Part of a small language model's weights: 2 heads of 96, tied embeddings.
Each number is 500 + 50 x the weight over its row's rms, rounded and kept within 0 to 999. Layers, rows and columns count from 0. Numbers have three digits each. The size before them is the row's rms in percent of the matrix's.

# layer 7 MLP up, 768x192, rms 0.0937, rows 166-238, columns 0-95
102:502557502449581447486496452525444484520449487479396467418451494471552549513539453500490437523525561514505483507560555495549445444444576448434536524450543512457511555580417628448565525540464518525521471538487476487477546463423497557542535524421535551596482541506481496548455495518498467491
098:509517481524506561515474461592563510433492432492513556461585634468476532467457568420509542467484405510438537507461490422494501547429467530488593475496460486539478483476537471547519499523542544529523546500511496478507547532431497440617401429586415458518439536571534470586456472398416540439
097:451509442466458432525503530514586464426500498559358547449528608489485509554481562456537566535474543482393537426478466406492502479525431464641490528499459492577499458522465478522516535462528540524491578481564529482466525467588543486556620475521485510578525419518456567544513441515430409480
097:443513498463438447502488496559500484510486523568395641478537492531542500482492469538472500485471390541469443507548428503579507522487464440374439516498497609492418515488524515514493479552465482539506546579464562447517402552468575455558546488463494576475419357531469447482479557469508576443
095:434596552517506522473532574505450544476490544574464532514502514506541545528432486539460464524466488525445479525472518578495428437427561524489490474479492518466580545418466460510440408562463609486528612567489504537532534438508546407508490407568549479449648526522506447422502497553531534475
100:508492539530541504475536498516445523485515525471516524553473581553457440545491536501541452564520475474506460600580563498429550572468543573493483544468515384474585413398619467456484424580473405571484502480493458527482471519570519546524461435392429481623483536538488509513505438470589442582
102:487553473462477584505544527487492575409436403474488484573401456542434512442498525515532505385552579539373453567524506433499621509554549536413478556512586500511431440482601479480507573475467519422477534481504453433524507532498557433451468567518437524487440499509497401486473486475520466436
100:524501460542476593554489508442401472500439485511467460392536444479388447455512528396557456531504497519508511529560478518513436494505521475588466461383495467464484471563600505578527463475585562503526461517485442386552487441519572495467538464583500447470527605587543459465447542517551540501
104:417449522540482467511418466448419499466454368482579514509473582583595530489554501476510492511588524534534508603523480440458497534572486530484472546491413430578497544563488536489428587494455399537577467504497522490509564437525534519449446591494478485405461574546572544502490468537484502459
103:407459468476468472407530454504461532516521518494346538551527544451463530433423573586537474467487523566480454420433520492494482588567608501513537521474454446619535555440490514525549534482528462569570478410516505508487541426580626524476486379547477477461507504556546439495528612431433512430
101:513476503567441514582470569545518464586493449541527498525516511594484408491525393516548479467474506497453455514560363458407473543548522519530566606518558401417479549431592523563594620513503474422472510455517507467577505447500484432460515504545454483491432512581456445606391521532562506477
107:577545559580438527557597545438447469526511509438485530564438590574456520522510519458415455455462409536524509445529375493492488442471464487567454518464394487461459545470531513451512474489555430503474557482448539573497566612399492601466546435616497507514506543515475402516462517552531572553
101:476536529532501415504540500542555490462468548496521451409593521515466471495548585444489426433457539444547519570500478576483522449568508516465555655480467383539437440563546471494456471544482522582593502453522477504583512550486508483483475493506470418410522563514551469520473537542539591593
103:516509505562563544391413483420454487438527546568561564475465429447418506397490453513500480573585512568487571570514496490487506400500568522601507475473448579551557616493509505580444555470582438451494531535462586500454496592530483445463580484544497587556441512460502460462490528482529536490
105:461469483373501487475529551468613484515543429481551497532536464509519554460503484541608521473543476558428454493433526524471490518499469519564559466488562455452527489477472450506532554420538402496567522494526571547463462420428500516511448513435490409551565552517507468448447546497477524471
104:460487448351474549452544449452512588475481563530447460559446447372529373406514465455480486504437470482409525565556466492523479508510472516423488496581429479524484459478540503537524545485582506434598438472505531461502567526438600487532590566474590511579461428532551486455542403520467515568
105:553442475484476394494488549596505451441533461411455537430558512493424574496533625512466457602625568532536441498503458555481508449545548492391463527430561509479616576548482502526447483516511606504447511529459519503424444472559504612472428448500474574492524477472514533480479451546540539564
106:465456448446509480552448521458519402508494436496524493469580489504533410485509502442454497483479533491491482483497421530491570340572460408534483593473492483501551475465518464598556459512486487569547502507554496450468426499513541593556555474529399493527444462571497492504461506466500392617
109:448547515479477541531526433470546478531470529518578476422488568434432519448556492478482492411410482524512535547528496567391448586567496413577479502459520473529494482520560452544440561574480393537463492542442572512488529498511458574411442452496575533543396451500555487484518485501475512510
105:523544459521465500518419584456435475478519471512541494473567530470506414518474551441522549458484590531515523567571471458585481479493583499490489587455470464521442445485631576467473619384486532538484412450518543536412522460563434539557534521459487383568512550507529598501534537511478447550
103:488473434499474477524479542479545526497467441511474555530383419458505492549409528571545469456514518596551582494538447419538558524531421541567501519496396566464551458555508448453458481422553527578489458536508528458585552452612574468424567565586460569482571468509508467501521456447417560472
099:615495430533446590435463521517482596457488505439551470538468429498521531529503439561512441525451438497426417548420504540516484443477480574595561514535482530399503624516469503477447467530517503568401492592471531451478497569562489459377498485565452515662382486558437441501558466491463577497
105:539535408525495458532514561568489547448510453429503483477481463456563556482526474553517496515499512550502439534467450509503459419463640524541440549453550531529529513534507583534427431537546497600552424484403534459517564515532467434468484483483501519530558511437436393428428576507453598430
107:459520604460497418524523539508433462425411522507444484518516572578505463516445509488568546491492446485553545475521530509544494442359528493372611516472527534536534496416502473550480502616464451474588540490517549533537439522486479423503554458488380487575532454495500419561464448470498574562
100:572493580540422454485502423505443472521453510484598520500447459439578630527445561509525523580541459548567426561568561492531489408426470460476554464565434486498501500552418402461485561507476570551467499477523521484476556552559584432508454483577539467471438546486409524486505589567410461449
098:515533466494494471490477524450545495429475481484549477453430529565451406494473507416477500525468501557564488621575579473540400524429415473484507554582406521525505529397570433466523445461401557522490508491488608488362530556439518541497540540564535484510450473571412596571437478459555482521
100:429424452495466566516460558413443615505480492475645484445499472600582435469468521434476449541605430468422513425525487562507561528583393499494573484569436481449485486464502584555496527447581479477575551605531489509505535460462527578485507515546464479585506428564465426404476386451465583628
097:527513491546500472465504505478469527455451405438481505473581516440606473503514559446547502510515447484533532498445473638497495670416470427498462467493447565495467420502435516519499540525455511478509590501472524578493434488548387545516501430536545491507633494506527529448520536537479584517
109:402463512449433598465502446461439519402459493431455573511443496552512522538564530533517550444396461463526548555556578521488467457545570523503438456445511462525553466485566386532589484537492488463461407475508513469404484542535501463535517466565537576477494434507558423491506486533489484517
104:526502550362390465499502463537538604403549485403467509504493511561572576618550484426568442453576510434487458560495513401523547488457525531540583450473528469508526399588464497471542523602471508424571520433463505589587551490509442473524358565446424557525539511476520525473528446475508493486
109:481472532531555506399459563453473447424599567521463410478515473515533534474615538503560405507481541552519611558508527471473569593623455491494481561500532470482561454455520437449493496446484483482484465468545539601389483565604501457647503471491554483513535490470481443533402504580554483426
095:574504516492489568517529497524516487523592496534468527443557475501548473518431615465502501484570514450401478517489428410516482506544475457546530422538503508479399522501460485499542495429632485416512578454437500489450543519542473525488443567610448521454525405427428453514485530412542461505
103:546489561486450463474460468482508526487478501503393568598540566539517413560531560599495480562495498420499404539489473434538468518544444515433496406452461551473435394540497580431547513580468507504502446476593474464485518498465509516512579576431487351495513495496536485589454583458507516516
102:400489447465473456440494397413484458521481483511565511487439557488525465380522420455560550494429477605630505537428488452582541518501470555485400516490534515484476531465482541528552512503511471517514496538517490472568533509526542457424532388499552474462527566467592490535490483522491462549
098:484516480500555502484507462423535549514501559526628429472435564531471463541486443447486542567535460566513542466465457557456486464461465508518503375467566541475428634500557487518431475480524536566506478621461421524552570472553523515469556441508523497540489478504568516502472573490530421540
102:408497513459498570520522556678405481529448507554550534501647512517481452507568569529460472461528555569504560410537499416536483383499540576528607385459468514474442395566504484511506521514552448504525475565513388534501462477597516472458577434558546522550543470417592490527465496538504510449
105:488420523544453510455565525484499574443537515468498693526465403509540488486502516418559536481490480514529503626496425466472542506586408484437508458540548480496526543502508458475530458403472455489478516392494516455479506488600527410449487529538519392561413581504532490507562456587506502557
102:490529435442437468519536587525472597500470426496562509451524520452430484496563588541488511417467520599466526574374566476553508517509538435552509511469471473503410513461487453515524503557469501545556544465641607526448486456528557441442515519611526475477462519489597432496536505545511523509
105:479415532490464460517436543516425518497515506439454495453544534476525459556525535514611520577505473498542460504462488535515525421438499488546485556514477510375435435466649496494410559504523531584506485551534446524535564465512560522547472411507479532466541529636577558501378484512511441520
098:571555426486499484556512349542499439440502499524424444514468459504592499492484456630476465499557541540481460531492530520405473507475515430478483565545509610628421498472431467474496500505514540498518419619495553481472478549480544424526474454453510589552451477616524526507509485425530433482
106:563471544506507491419420518536499593473457548522460538434419532474535563522530499505490390479448375524467444560558439526496463466478480474488510479533526514484447557458543522479465426506469539602503543448459466425589478558527513477555487574519581486412479548561480436550445541530476535610
101:433441603502477471485508465472515542488442616518444483492602485481486535555505545518536426536459496567440548539600457485530478467488533512481587447593500466526452570636497408356524481510593455551437422523527369397545515469501497504400489513534554443463420562558468489522477529515535551526
100:474502485555580487528435456463449534432502499499533485498512505498438584529550525492518476538452527494516499478443513580508532439379554437539612539442396447480558544432576483563570501394536495567562498552444457477529386581435437544426460470401652578463515532573439466530550470450546509472
092:480544507529479520462498523546463437457521512428549579554582522508490493496508605437522524557473449566513518476592509493482474598490453419445539512482482470532508463591429467445503567506456564533561438460594546566600408415467448500503448475552484500556468570494504517539544535495500525555
097:591474511539496456540514416376578481447488503444548485569468437523460487443470529542478378594542559583606557476488507498476466518462459620531512482519411475536508580437450554479455488563546516579460543540416450482482530517505576483452518574534524489571428483468538461466637484509544469523
108:403487440462452463568583524504494442481507503469572432492576512509441529554541466512567570470519596500475477480494425440492570400496535470480524574416563484464489525542479554373533553449430492534568578505563545529529465455611542535524569412540480518464464522487472436403535509503556460526
107:462444435464348517566489466534578600572428551536446501540516482517460524473501343445531463464530525488470502456547463511472515493409510437466567603492606582433491453441577452502438568468538540539561499551503477498401564545534526523450444452501515501569521498559495477555524535484565442466
107:527468551561524445478536519476544531480451497483460454510498532539550517544454586492513568549525448545545435481396413476382539458515654504505496482521563421469525516530489387467547626549436455442565542602524463548514416439485490508492411527506570473531410448516605516512484470372538456450
088:573439514486534535459461562591455507552523482544543582499474547484537491468506526475425510529525570528555471570396495501616446457447523418402388478495534593510539426454448395448474426437520570641541439463520493449442526565433528516555531429509512463581599509444565530447472460478545461464
098:514531494540543547509505451487549537449519514513476450494386491549475529455498574447491485603556485470491490499534518449528452531475539492501503531563529562505413503503542420522561547552514390491483458560507458462461426449550529549475460465569509476447550498456542551448464397501512456618
099:544502504516400454522566567515495460398497467470500520499520536494482502474543459433505509515561446526552478523517484524409570475415500425485510537495463389397569522619536571566558439479503501481470629553544470454462470433512516477522500523390525513465446525442460533477510468490489585482
096:590359561602506407540481432498511486433488454533506542533508497528503521503417506446539508576475506472584471512463479449431484521506507559492492562450353479505609483547510521402532494555566536517418489599499418525440545465514611611461526528519598446499456487576480509541503497561497518535
106:576453499503590488497507435544506553481438534409394498395618593510563528494530493440533453551622470448498501458505483572558438477447554425495616504473488557500509523492572558429516514500555524489561457400443521476400519530478469468472430443500505472548478603476521537589513483485469468561
103:473646498484470530520417531520463454432523594432448441489638531505484495522489520637440495457463469530496561477543413464469465451488506533564645505485493514535513587511447489589415523465506522452498543547519610522511409534517517492573519502586479499476408475529546367419595506468491524463
097:541421489520477490436506503444575451493571547570475499491501501536499551564366504493401494515474484555463503572497478547467493491375468475590542522505451464573547481445456447527495653560518543558492511465545459507601529526503468441591458466508579560542445448434430507496523495551531585591
105:479451439508495485452495542465423545506494466502496540475504579486531484424469490444450610511506466484547470480482453498496516513536516573556460448430455486548441495587457508415632474543547525511476510488489512502529550476483505594449525606486515435515487482558527491517600500609456415569
100:510541501532433485525456601519519607438572471496485505433519488511571436455484563379519553465508489540494565639505430509432524513472512547455467465439449412506495518581448537575463447493428462550485480412494542496521456452542514543578395419533503492464513526541471472613578609531578470420
097:471480409554501347498546499551513480452532477443470426448518535529549488515504484566546620569600476425508435498483543420572488443484502512444466486470575443428529492408568543566549556431538387530494537475529507510500482522501450456587473482532538461520549470547566534467412611549500503476
097:422600549409442425408486480528389502518598523476496568463442507539598444449556530437510590413464527561590463468483438576564430490470550470519496525504506476531421434565457484492637516489493448482528480386507570508572564430602486533482475510431462488439495412559525550504538474549457541485
111:439562499526503461475493520458493444483553477441500466464516475501604380561435447518387505434471444535453498530493397568522452533498495409597465581506552509465502547515443534453417527402603520488437503561626446540439511458446615464434486541578551460473501389536494565477516533517472491534
096:593528477437607505475456500543574556498525513523528503523501583570515491450461489522478563514521476500450506548557529557560478527557420511565482520475500516472387471566487517515534551529532491484444525523459425597512488573478514470526404442441445535521442532509522516594532473449610495444
103:482411516512472532464416548549518532480559548493508558479448487490555525559450437543540565603599539582500416495505516604462500512518434504532507466452466560577425529477549360586573481457578578499441355445476569569561507588543467538510532596473477528526398456456428521540524460529563457533
089:534540455467527408515400543503474460489518444432490590479544466557579542482418528567520477392471456544495535499524465578455545525512466450606530521583560492571591439483443504482413456507510449509553479493538511489552512499490426520401532547453568460556481503481478468442539429448472497588
098:443402485451464503500506478501575430517491495481465427530406460431547505424490449455572511565477463566528426554478519504557525531510545587567529443597535508532439648627449548408571494565528563447487541477515517480498448503514571569463471454465482417350530558508496486436515461536470455506
096:431554475476505499428549489474464421512582484387520445513458525532440456477586437494471521572586505479498539523522477542451505459444546456506515522532410448417502558503543493515491440452514502572551535506490566354521527470530574492540471593513546472465520386558470428533531501516618553395
094:537388486391536388506513380456462421533496446501521489525559488537429475552531476489522562522410454542529461477512442498519481464583530525486565526458509484469551593456535494449472512611496490526542567471573520513523511529490484526450538503482469514536503446462544407558499524534505482470
099:506477496481486471476522543544496431492486575479521417549608452492424405513448517432459531487506549460565525539524499488460465498516542484538492424463511514455439512432526427414429441590617483489487439498493541486494487616471429574522467583556567490474479521497484487414494458513558494559
095:501585480474498485430491449459524496468401495544453461525463576512562432482483448499533474512611493463463566615532492459490601515479435506507408477510466478436420466459530586443547594447443479459555519594493492445434515467510545429534524547475587422469465530503505458444468651536485512490
099:481530461525573459458412454515431408580508431463500491492484547467556542539527473558495515547532347556410492536477471523410480472526469468504487583448536473477469506576478548475510491502454564524520569550468477489496428537546491479484588430568488503493580502548521475552577440565465546509
096:482492473523562463477472450519524516530412475452399447522493474501535457547401529502512501508533459523502557458479398521517572385469437618489483527524453452563457447587542543475514518505482528506480507450542497531511399558463543495549496488542468551548570530411505460526527407519427528479
094:474562522528487516451476463565576542435478461459529439536582396500611514526532446428424456544458483553453434527527477431469456504519551463381463501487452568589435541498585455516549555503502566476516458486442486517513405631504605542488604452528416385491494517478394492533509554549455488504
093:570436571456474478509486503554492429476380503548451627458523532539537474471575494474541413392418477481508538582480475564519533495458570472517481537501467425524538528627565531529550515439478554436442441451523528421477498465445421553523452492459508521482505501540554530458441429449461556547
104:481521417412452493503380525469476478505443493513455474415531501445516498572573569589557417459569558462446484519425467488512474435560495538455473441578465452469501502470525489551557523497624657484519385525603493552533575493535506489535560486573505459520478375422512505572532433514511552479
# layer 7 MLP down (transposed), 768x192, rms 0.0479, rows 166-237, columns 0-95
104:641524464437546536556503550569498497423513531403538505445457405475453498394537610502602523587452464571539555461493476612449516504551492571524402524523502435565439334522534479436478502423473532446540452502489554543478533425512475530452495518445479537538542421534503445608552540437566409470
097:563524513526559529613428529500462544499478383467564455458516472456424544500458456453516582557478526478457462489448457597534451484483500521529467521525517637498477462528542469478418458572478504526494498475419508528505494506432507655424472518499401522548526521494498519499434494461510457472
094:498417569518436487490503493376494505490427505451542494550563487518520454511545468537434396480486498484567412460482410541524504467483599479482454613492519589526409428514551524544552450548502490517456453510474583456510490472530510488430473480510499498560493516538521469481457468579561505556
095:554452464569602473501510440570488492484501479528487425534520526392538501595529588465592525497514636515482500634475410462488532445513490558459609521530460540538529374499470463492550565487544532496583491433388467481503520519393476477465507469581449626456557493520558415522497435527478478441
094:531539590463491492514540458500483365488520523505535531540604463582533478483408522534449533500536555496481420427508422524524415544523488528402520526420530469549452501495458483512531555442457547488477498495490574524538407500539443512500543456557442489481388541617440515455485523529467561458
101:558458441546522533506415525471493442478438516533436418498471509499449443518462469548521395560440529579532488452425469477501506555393491523550515492455417519467558561498444502512495450574500538475513412535525598506512485492526485394564558438521585526545500544428435405529436497475582403494
096:489526541565481429449459517506529383517536577543498562537432497426454524461422550459463447564414576513474443437463575576456456510448563530574515462524457613541584575543479549491520532541451413554539455506367515540462512441574506562579417507584481556561481465524525457545477529486480499527
105:502539583449456559423546506475533382541526520469483619533455503491593488544419506522537491428501497558442465529544488505549512490515464542379493451599461538440614457474438592519483509505471562486549550344488545450517497623446552543522492519495486455514445562493541566480517466505444437557
100:413477528509498523577447441541487574465543595529492465508466555575484517531553477604448503467549464454480508451592437437451442409448468542460563463500486457476544360516448522537369611608448536523445422505436542474512528445507428466488512620496498528521563463486511506515502603594492423477
101:544457525537489553482511442463532569538441532466494569573476512378508528501429532482518432444432526665471492437463439484536514505560510537604563492525488535534520454541479517521512407536516524430519441585463433617502501490368498485499454484534463568511482451416507432600570505468542423468
101:547531527514566482451469474436512498493460488495551501570603499496436543466503562605464526556596462501501499479462506487550526415547486345496538485562392588499468451509563538489524450506388492474544562596440455534575549556607471441496443417455457437467491557471516500404479470502496504471
103:501379545455570498575591538587573502569539568479541478516475487453478489413495404464533476445453515513605578493536464443522399516521583462411490493528449513499493450529546496451494412558440498504540577492490553484558464517460436530564528491416486577459634446497478517419457525441586488504
104:493520455486518506544550522529416521559516507499490508552474551485396583516393498516541568614472515554478514462498537437500383498460553475371536435472451581491456493399485455537625417486601481597445523432482521481535473436404528612510461476483466505448473513388556451527495479491498540492
107:531486481525475481496476589431390429462495515536438500521424556416570560560488464434571464547474559478517472446517640460505541506474554505478497529435460530595438454526552457500531518508492558552494519442546508473523456556577483570488493485467471549463495503571477455543448476555502442513
097:487480469606527459550505551464474508509520455624455497479507512511426563510539580517488471486457439590447597489459556546473492446544576570504490543341507551544548509449518457523430436446394546477511565526498450424471524449501479499557429507438541535491464484514482537591520469493457474513
095:535534457518468530567400512446478481473401509559502507484380505527539462512457450519481485448511497465517435523541510523511522427487618572630485481443464532461479473430509472446393432472504553488549489484453479453557467565581574477534469445468606511541467484551469450560497464442582538465
107:492586517505524563505533518438527472496468521526569516541452519456488412437539362402524498465452482425501520516530458574513510446467477524593498589421515502499485505507552485467481569492475456456609386498535495514499574576496600477541528630486541501467516567472446476516489477493460562503
114:466488507489531521456549495519463503577568517452475576585507489450401551437498438532520431532569436515589547462523569508492463486527456510465478446499604492542399472447503469492509541484477526428497459495610471516583496490578539572563411561463541500523468455390535502524541566491498541467
101:515462521455491492527425441474483575530513479438545507484404495496534525477446576539499593533472495501472445553455458567433554426525522532476567465560457609546498442441392489503500511483432505426525558481499406498486534429462400604501513553520462555446590464554618586458535506452546404514
104:479531548421529465463554502578554520470465627543484474497471566508521598523482487436540411520457539330501428506515597519478445436468436589461495532496587516514449562463475495443422463558600463560518525529541485618510474543529485439442489505510500471493508495515406513563532475478572482498
106:499471548539531538458512489501502546502439523460521420388515476552495509468546493517521569553502473412439470517508561429505433516633471584491476514491540432519575418502505518476428480456566518488544565488511554412441438482512518564550511477474476459363539481407489543485548508544451425549
098:534491613456552598472469517538496483406421479460500476502592435493526497514516564520439436484478469522545385422555439457493460503517551458554618469591470515507522565501519559504445431471553532521473445476524534489479546458497564518612556474520494412471570466446420475459469450458411506559
101:514652579467511488520477465493427517576524521509571432559487496536602548576591468444586518514576566478533458531507429490453461400441548469531499342521427531520447551467573466508449560530423476545554539603465486447575451452522488477486573467521395483593530479481525522461499456466552441499
104:510416476494570578474479467502537556535484422421466519481517550469558502473546518558527520501591459548548552482400388447460543565507588469458585437476500508467527507433561497473496512560438559426489574459424460534597521550375452522491523435429478543430534577533518504496562467628459514468
100:631477559491446479540500578532467443526468526586539506475492483595531509444419462484551499562498530516573582522581541452559503575508498497497451519477571530465623461556456506449427446548568523545489473539462503510489449455411458450533517467491485522561450447556374454532493490509431513480
105:538501557476530557539494500447439501548486498452509395573535503624546584474488507487528499530490535524431486526428519506567600456450427544503444416583422467441476591608492532558586457516531439549481541407452525490427391522439579543556496404496561470532474446501474526506513463481537490484
104:512504413567465472444437515512508493511603490508560464484484575458556567572469447489514446430387500420487517477413506485448513475437523535531479396404643396482445517460482490537442467580569484523512526553496505457493425385514580550477425521484590553510576572579438502462446466447359475523
087:521559499567459562519515500536429512475509531523482557581541556589511596525454503541510492521528493464468542615457457541500441510512490584438568458513492469472497556413445483515436496572424512453557457527531458551579537514514541470526522452577431558529485518374552523424490504449541538509
112:485546558521491546534506510468517469469483546535598440503478448436448535461449463500616587432353492447466410501431506532477470488435523517506477474502610513637460523519474493549616464542432435494506464538453529539390500471505458499477503445512519517480466455529552479560444561517552487373
107:582469554503388468439512563421521538516543561445476464534465574483505575602396469512594467540491490498478458485402483476519438479565483605523537615495480480520429493548541452422493488484478395526483459492501443518518506585493468485551561489558441469575515487383434531519507454434436487592
110:450519470504471479419438561536453584478529542583505467589500475417516412546484622549650439506493445494473542535482509491485561535464487479489527511519653459513419424450443438530399487478519487442564482507494608466499501541515460578481450495483537572521367564480490502562554509607518440561
087:512484533514426457490435422431596497500386496514516429564464570452415511476476458486442472604574511492436538463513432485528476477485418462595548562503495583540500543513532513553560443462495535465490534569471472535512497494503551499542444431527531413520551428441514508454434474530476396473
110:482424568542504446527466521483499576515571541436496592532472383468515471501482540546498454474532436562481443492548540566437550558601445522527434427563402449494547391536442418551487481526419525398513551544544556555515431468463532466498504516556456520566473468436500530437468448531574469484
104:472471434541549554441453453525560560545507538495423400405425424451427504497564544541427565436494502512544466427519558461491512442462590468489475535518433583510557487441535525497570439503440465500508503503603482513472464522497521592531492547528523499486510402555533457532374535496535432524
097:468491550544559492516487468447449556445495402453602477474507452399455524503445459469560495528489551533541488496629533513465400490525537438546504513504443406502543546486547544475477492517537495532419496480534500533524515530471516506444536445569453484431545474562423466582564506459480468506
100:495479463465504623555593449456404425508511534448460434526413502542628523453515490462545465562528491463563490417486541524470518486415503551515473531580539497517484426519441545573552463626384554505568493413504532494521502527548569528535455480525517536486574508493528512560450588583536417470
102:541493487547463553518502535501536499482405467593581492537565550567465558448589480574561465509466487537468424567536584592494524484526563472529448494522532379404453461409475509492574579518420395423544401529474571510472484474478558399493474583435528446411520487458474441497505470454479480458
104:488525482439547591544473473538560434608586472484544431510495485510407548382437464491514501600502488461498547505353442471456441468542449470499473496400446528510535537543622476540460530462525460534432517507432478529420467539446549492470485520478530570517523508516559587472457453524595394522
114:450457490496549504523547499484584517428472415582502486538400444545468557532583513419527545476588507515509562561521590436527478472544430441442519488524562547470403444496488512509460500648513548513524442539600541525487504524448455497445488455453508498565525583431498462543568533620399499507
101:484438434419578480543521458553597457502527544663548489489456460416535391467440461620561513484409554538492408468469459420470454549599564385532452484540428511514580503500512543538480477547447514516446488539495554507412502526500524495487549472507517610406500519455454505553463435516457550481
102:420532529491467531442537516550351528488411485518468498532490584531458501572543454372449541555626580466496407551495502536497492540475498608461492521542532424507519455527549434467585443554411528484533481473554480453522518416481555571425545521488507607502460502531614509458478453524497469498
101:578443535441589549447421483476523514479466512544490522470570555543462476476536434476531543527491563551521461515471551389461490563432533559592451547530468533544487512494509480440544636478472583527474528471487524512490482422523509411436512550332539524459437578470504509562446450498483398607
104:521505420415387489488495588583574502542506530440509462411493509579493521519494529452486445534501470561448443402550442516487616568460439644448490460548592424459483469438483482466480527461503409463493422499474458456534531465448521435463554473463419537609586482502573516520474580505533508470
096:464445527534516454435445536507485520459515478495531480530442532390528446500462532485575514479439574467485613466416571537523528621501481456612512561541547469557378399380500489547532480506408478430430519511498483454543499501516492586546532519552479559514457525554489575454607563539488488487
097:480474447486466520462625509498486451563540439620491454476558455432525506475396431493506520492474544582470520504482538550526490488591491466529493526577456500516544446520566382430493478538517505502490502407553549488433466499517485552528575568566420482482461549443532445502536523524471457500
104:462449543476475411552520416498467525537576533428467434461541527465486549498437538450415587555499543511523476447483549444475511452504548500392474591498530571468514534409511436490482547491531536524484509557448491470550459417486598537454426430527394527523537588532515522543630530521600483472
111:485565567515502476572483494479500518515590462528553524504454451440536456480494397558586546475504556547452384536468546514498557565396550543474552530517554475530443501566397534575424638494457508477560457486487505538506392500476493471513532540474587578545490483580464543578485516430393402507
100:451480472428463453491424476488494540491544538404447498558515541530455541538527474452499615439506483469542513476453514442546496505612448523562521501518430524462507493521514389529390478546454391507535531562555447526500387428610559524573512501545504528500471458509573587466530373454609510450
086:534499445451477506603510439510445516497495377524478437508464562448488384439516480542521516471534615575484422441488490643490547487567437450562440540598502474531435486486421533498504581489552419496489476522506510412433484499486426513512464554549469524448570589519422540543482461486524595537
095:526529503548538491571513507441461488495584522416558533485492553489562477487441417524433554458457446463454495477506529528477431409491495482503417574515456480518510519528405483451515435411499541470414578420540471558449585486480401482537501453487535580500418570505481471428452497581450509455
102:563519456555443556475521462465513480531430528531528583545518507540515479494492485571601491517442577423539511396407510472481371539553486491506449576540469558542465479483475435494563524499438538460476458435572480454527548525436474492485516381600539391558526483537503451506511570592494505442
097:483584509578478599526537424432520479562391498586524437525534479532449500594500355428556412520439541431523574480457493523497451485503519542427399367492501511582427577468547596558436470495491412495454524614515561474501504480427512480468520511502494477531509491524468467523460570476485580492
113:516641422561503464487445491390420461466487526478485532532535517463486552493485491498538568480492416506374569440549562467499476558468522466499439547434545558498563489564505446533490515513538479485529478406481544500477566494509508486494415496511525461653419571496506556517519475549576401489
102:517394540505522474492551426497508513506482384439453498542347458493523490582497475421481493508430454516575510493493479513556482521485570487464439561410479554539523548367587572505530496476509503521527539526509452381457482458426519551537463594446528436528571506551532481477407527516483520519
091:479436489427576532541552508529524575494481438494543513499482491544619521426568589500468497627504595506527525524526461510470472485557489513543535484500405550504484546448469458405487476498440495534560479502487476435528417533425462442424550511547470492438520545555575484535512512494517603546
108:453526573458523528492472534635438458470534558463457497533601550467464554470534496469444511536438526530407511449499482562598504555370544558552638419587559474530557495527454495449488565446502474485458535486491426514516515502457580415466481468547578584512442460466509566425493490488464522497
092:469583541525533489607441471476506482401518490673449498524564475506322547459519453539463482444508488429492532404504531557518522433512522403428449429557532522480606451525529451487470535390427450543535472496480590567407574487511391478575539506426523551588448560492572536622463444413486518508
091:545574504529496499531539548448441507403432460540491522577466521559480542546558531450554488473489505496445496519422376397548446502491401513488549514557506598556526523556521511456401476530485476600452544507403421548468550525550464584452564530587595564431407474485495503510566412576540550495
098:486455432547564526549538556579584520452512600476520455502524508486476422575491536476498407556478517509445501511498500496449407542550388540426542505486470440511558469559512460533478468512490544436511509489502473481435582482477449529558543609606397598483399461476551429562433422516502551587
105:515558514616527554530439477481592520453567457423535479530526457526523558536487550396556477520609395526424475550543459452455443537469517480517567494499546556549369430591550554484534463484531533521458524433477498474447424390557588495465484547505525559419475567481441477480536535492524461538
091:516678590477492497563485431462434481507502539469563543478515438500400513481510472575445486522459455419502561479547590401544421534500581439439476586468541525468512460576519510573471465567522530530542538458377470509472505525400488521573487552566483513487485436562482455457455532425488529575
101:457492501586503538411455546484487496575465473536486450399504546502473488422529534506512526519441509559529505528474507511529524505507473441500453427468483458477493496503504572470461437445523465475645443477528395458420514535497528479502465516527421444521468504530544525503553495473417517576
077:502482468489495575546483507530540518498471594554479452509543463556434474621462461467505496556458624441467489434530505397517486520504451534573592443470361500498513492459488500531430558478486600562598455566459386531476590488493549527480529468438496514598452495468594551482507432544414540528
087:425500590604464519442503519470453496442462531529470503470522537495477527544391544576442516533403516465540469494466478492491452483427475500551446494420458565535536447421568472529506485431553437479441509529628462534479660523509495505497575485608497519575429473514384507561413439579564464430
101:653479406572557477553422399489509550461476437518543526507509460377491526554500487474528473490482468360568515517463542498506557449511443480485469488522543530529516476535497521554496518517533448495498520588476582494478480535411516424594476488502483513466551561490616533464527428396460566540
091:519455446479475454514553476519532509562526533494507537537575520397547490550490582496485498540487625519513457513489430520521529546506487450571375480582488528468467508589513458546524599521560533520473561446439538494494461421432584500547589485554575450528499497420473609472492539578377518483
096:446496451499524529436437540578553486550512553491449530541523504439459537582499545539404443543392506500481518486399513547498464470477487462545518509442529540513454490512448451524434518514479460520470603526502471530521505422516486539580457461435515513525546482512506517490562537494507458468
089:501429531578525562512515524452508510469524584528395506491414484456466484518470465429456534524516528473520682481486518490508525483447483527518503536462536446492435511403530501559504492593441522520526440449550607495494492563492516538527480604572426575535517477499498566533540470495585500452
098:453412552540560529498508472511527526478427494519549489445457391481508496466480486471509412540568460509472588439514578476616555481598546491517537508377450450458573548507457547470449413506543449538509477481569332531567611481453556559453541489503396558474491496460478497494523418451454431586
093:491471479488515464551401545425475503476611531528495431493472516451517473516517621548495494544487520526499518488524522469435510557484564463481530493450529569459458494565469513526541496497480534610439341417467659560497560432405503499483531514446489479544426492484522567505570505371537466509
098:460581543579441512475522541493475550563490606608510506540533393465506507538471493506459491497558530507525495483454558486594538568505489411503490468493510466546573465502486447398484454430470522421465383399461578475457503512495489560514467547514477575507499520431358491555576514430405512483
099:514471471467499500420530572502525511533566483652558488509521482522567480487569600420542483507471489566478559485411506480559499499476519484521563624478473521465545401574442436515470497451463459504523491437588515481569507472436428501479478544555489503502477478484544471481552495479442462410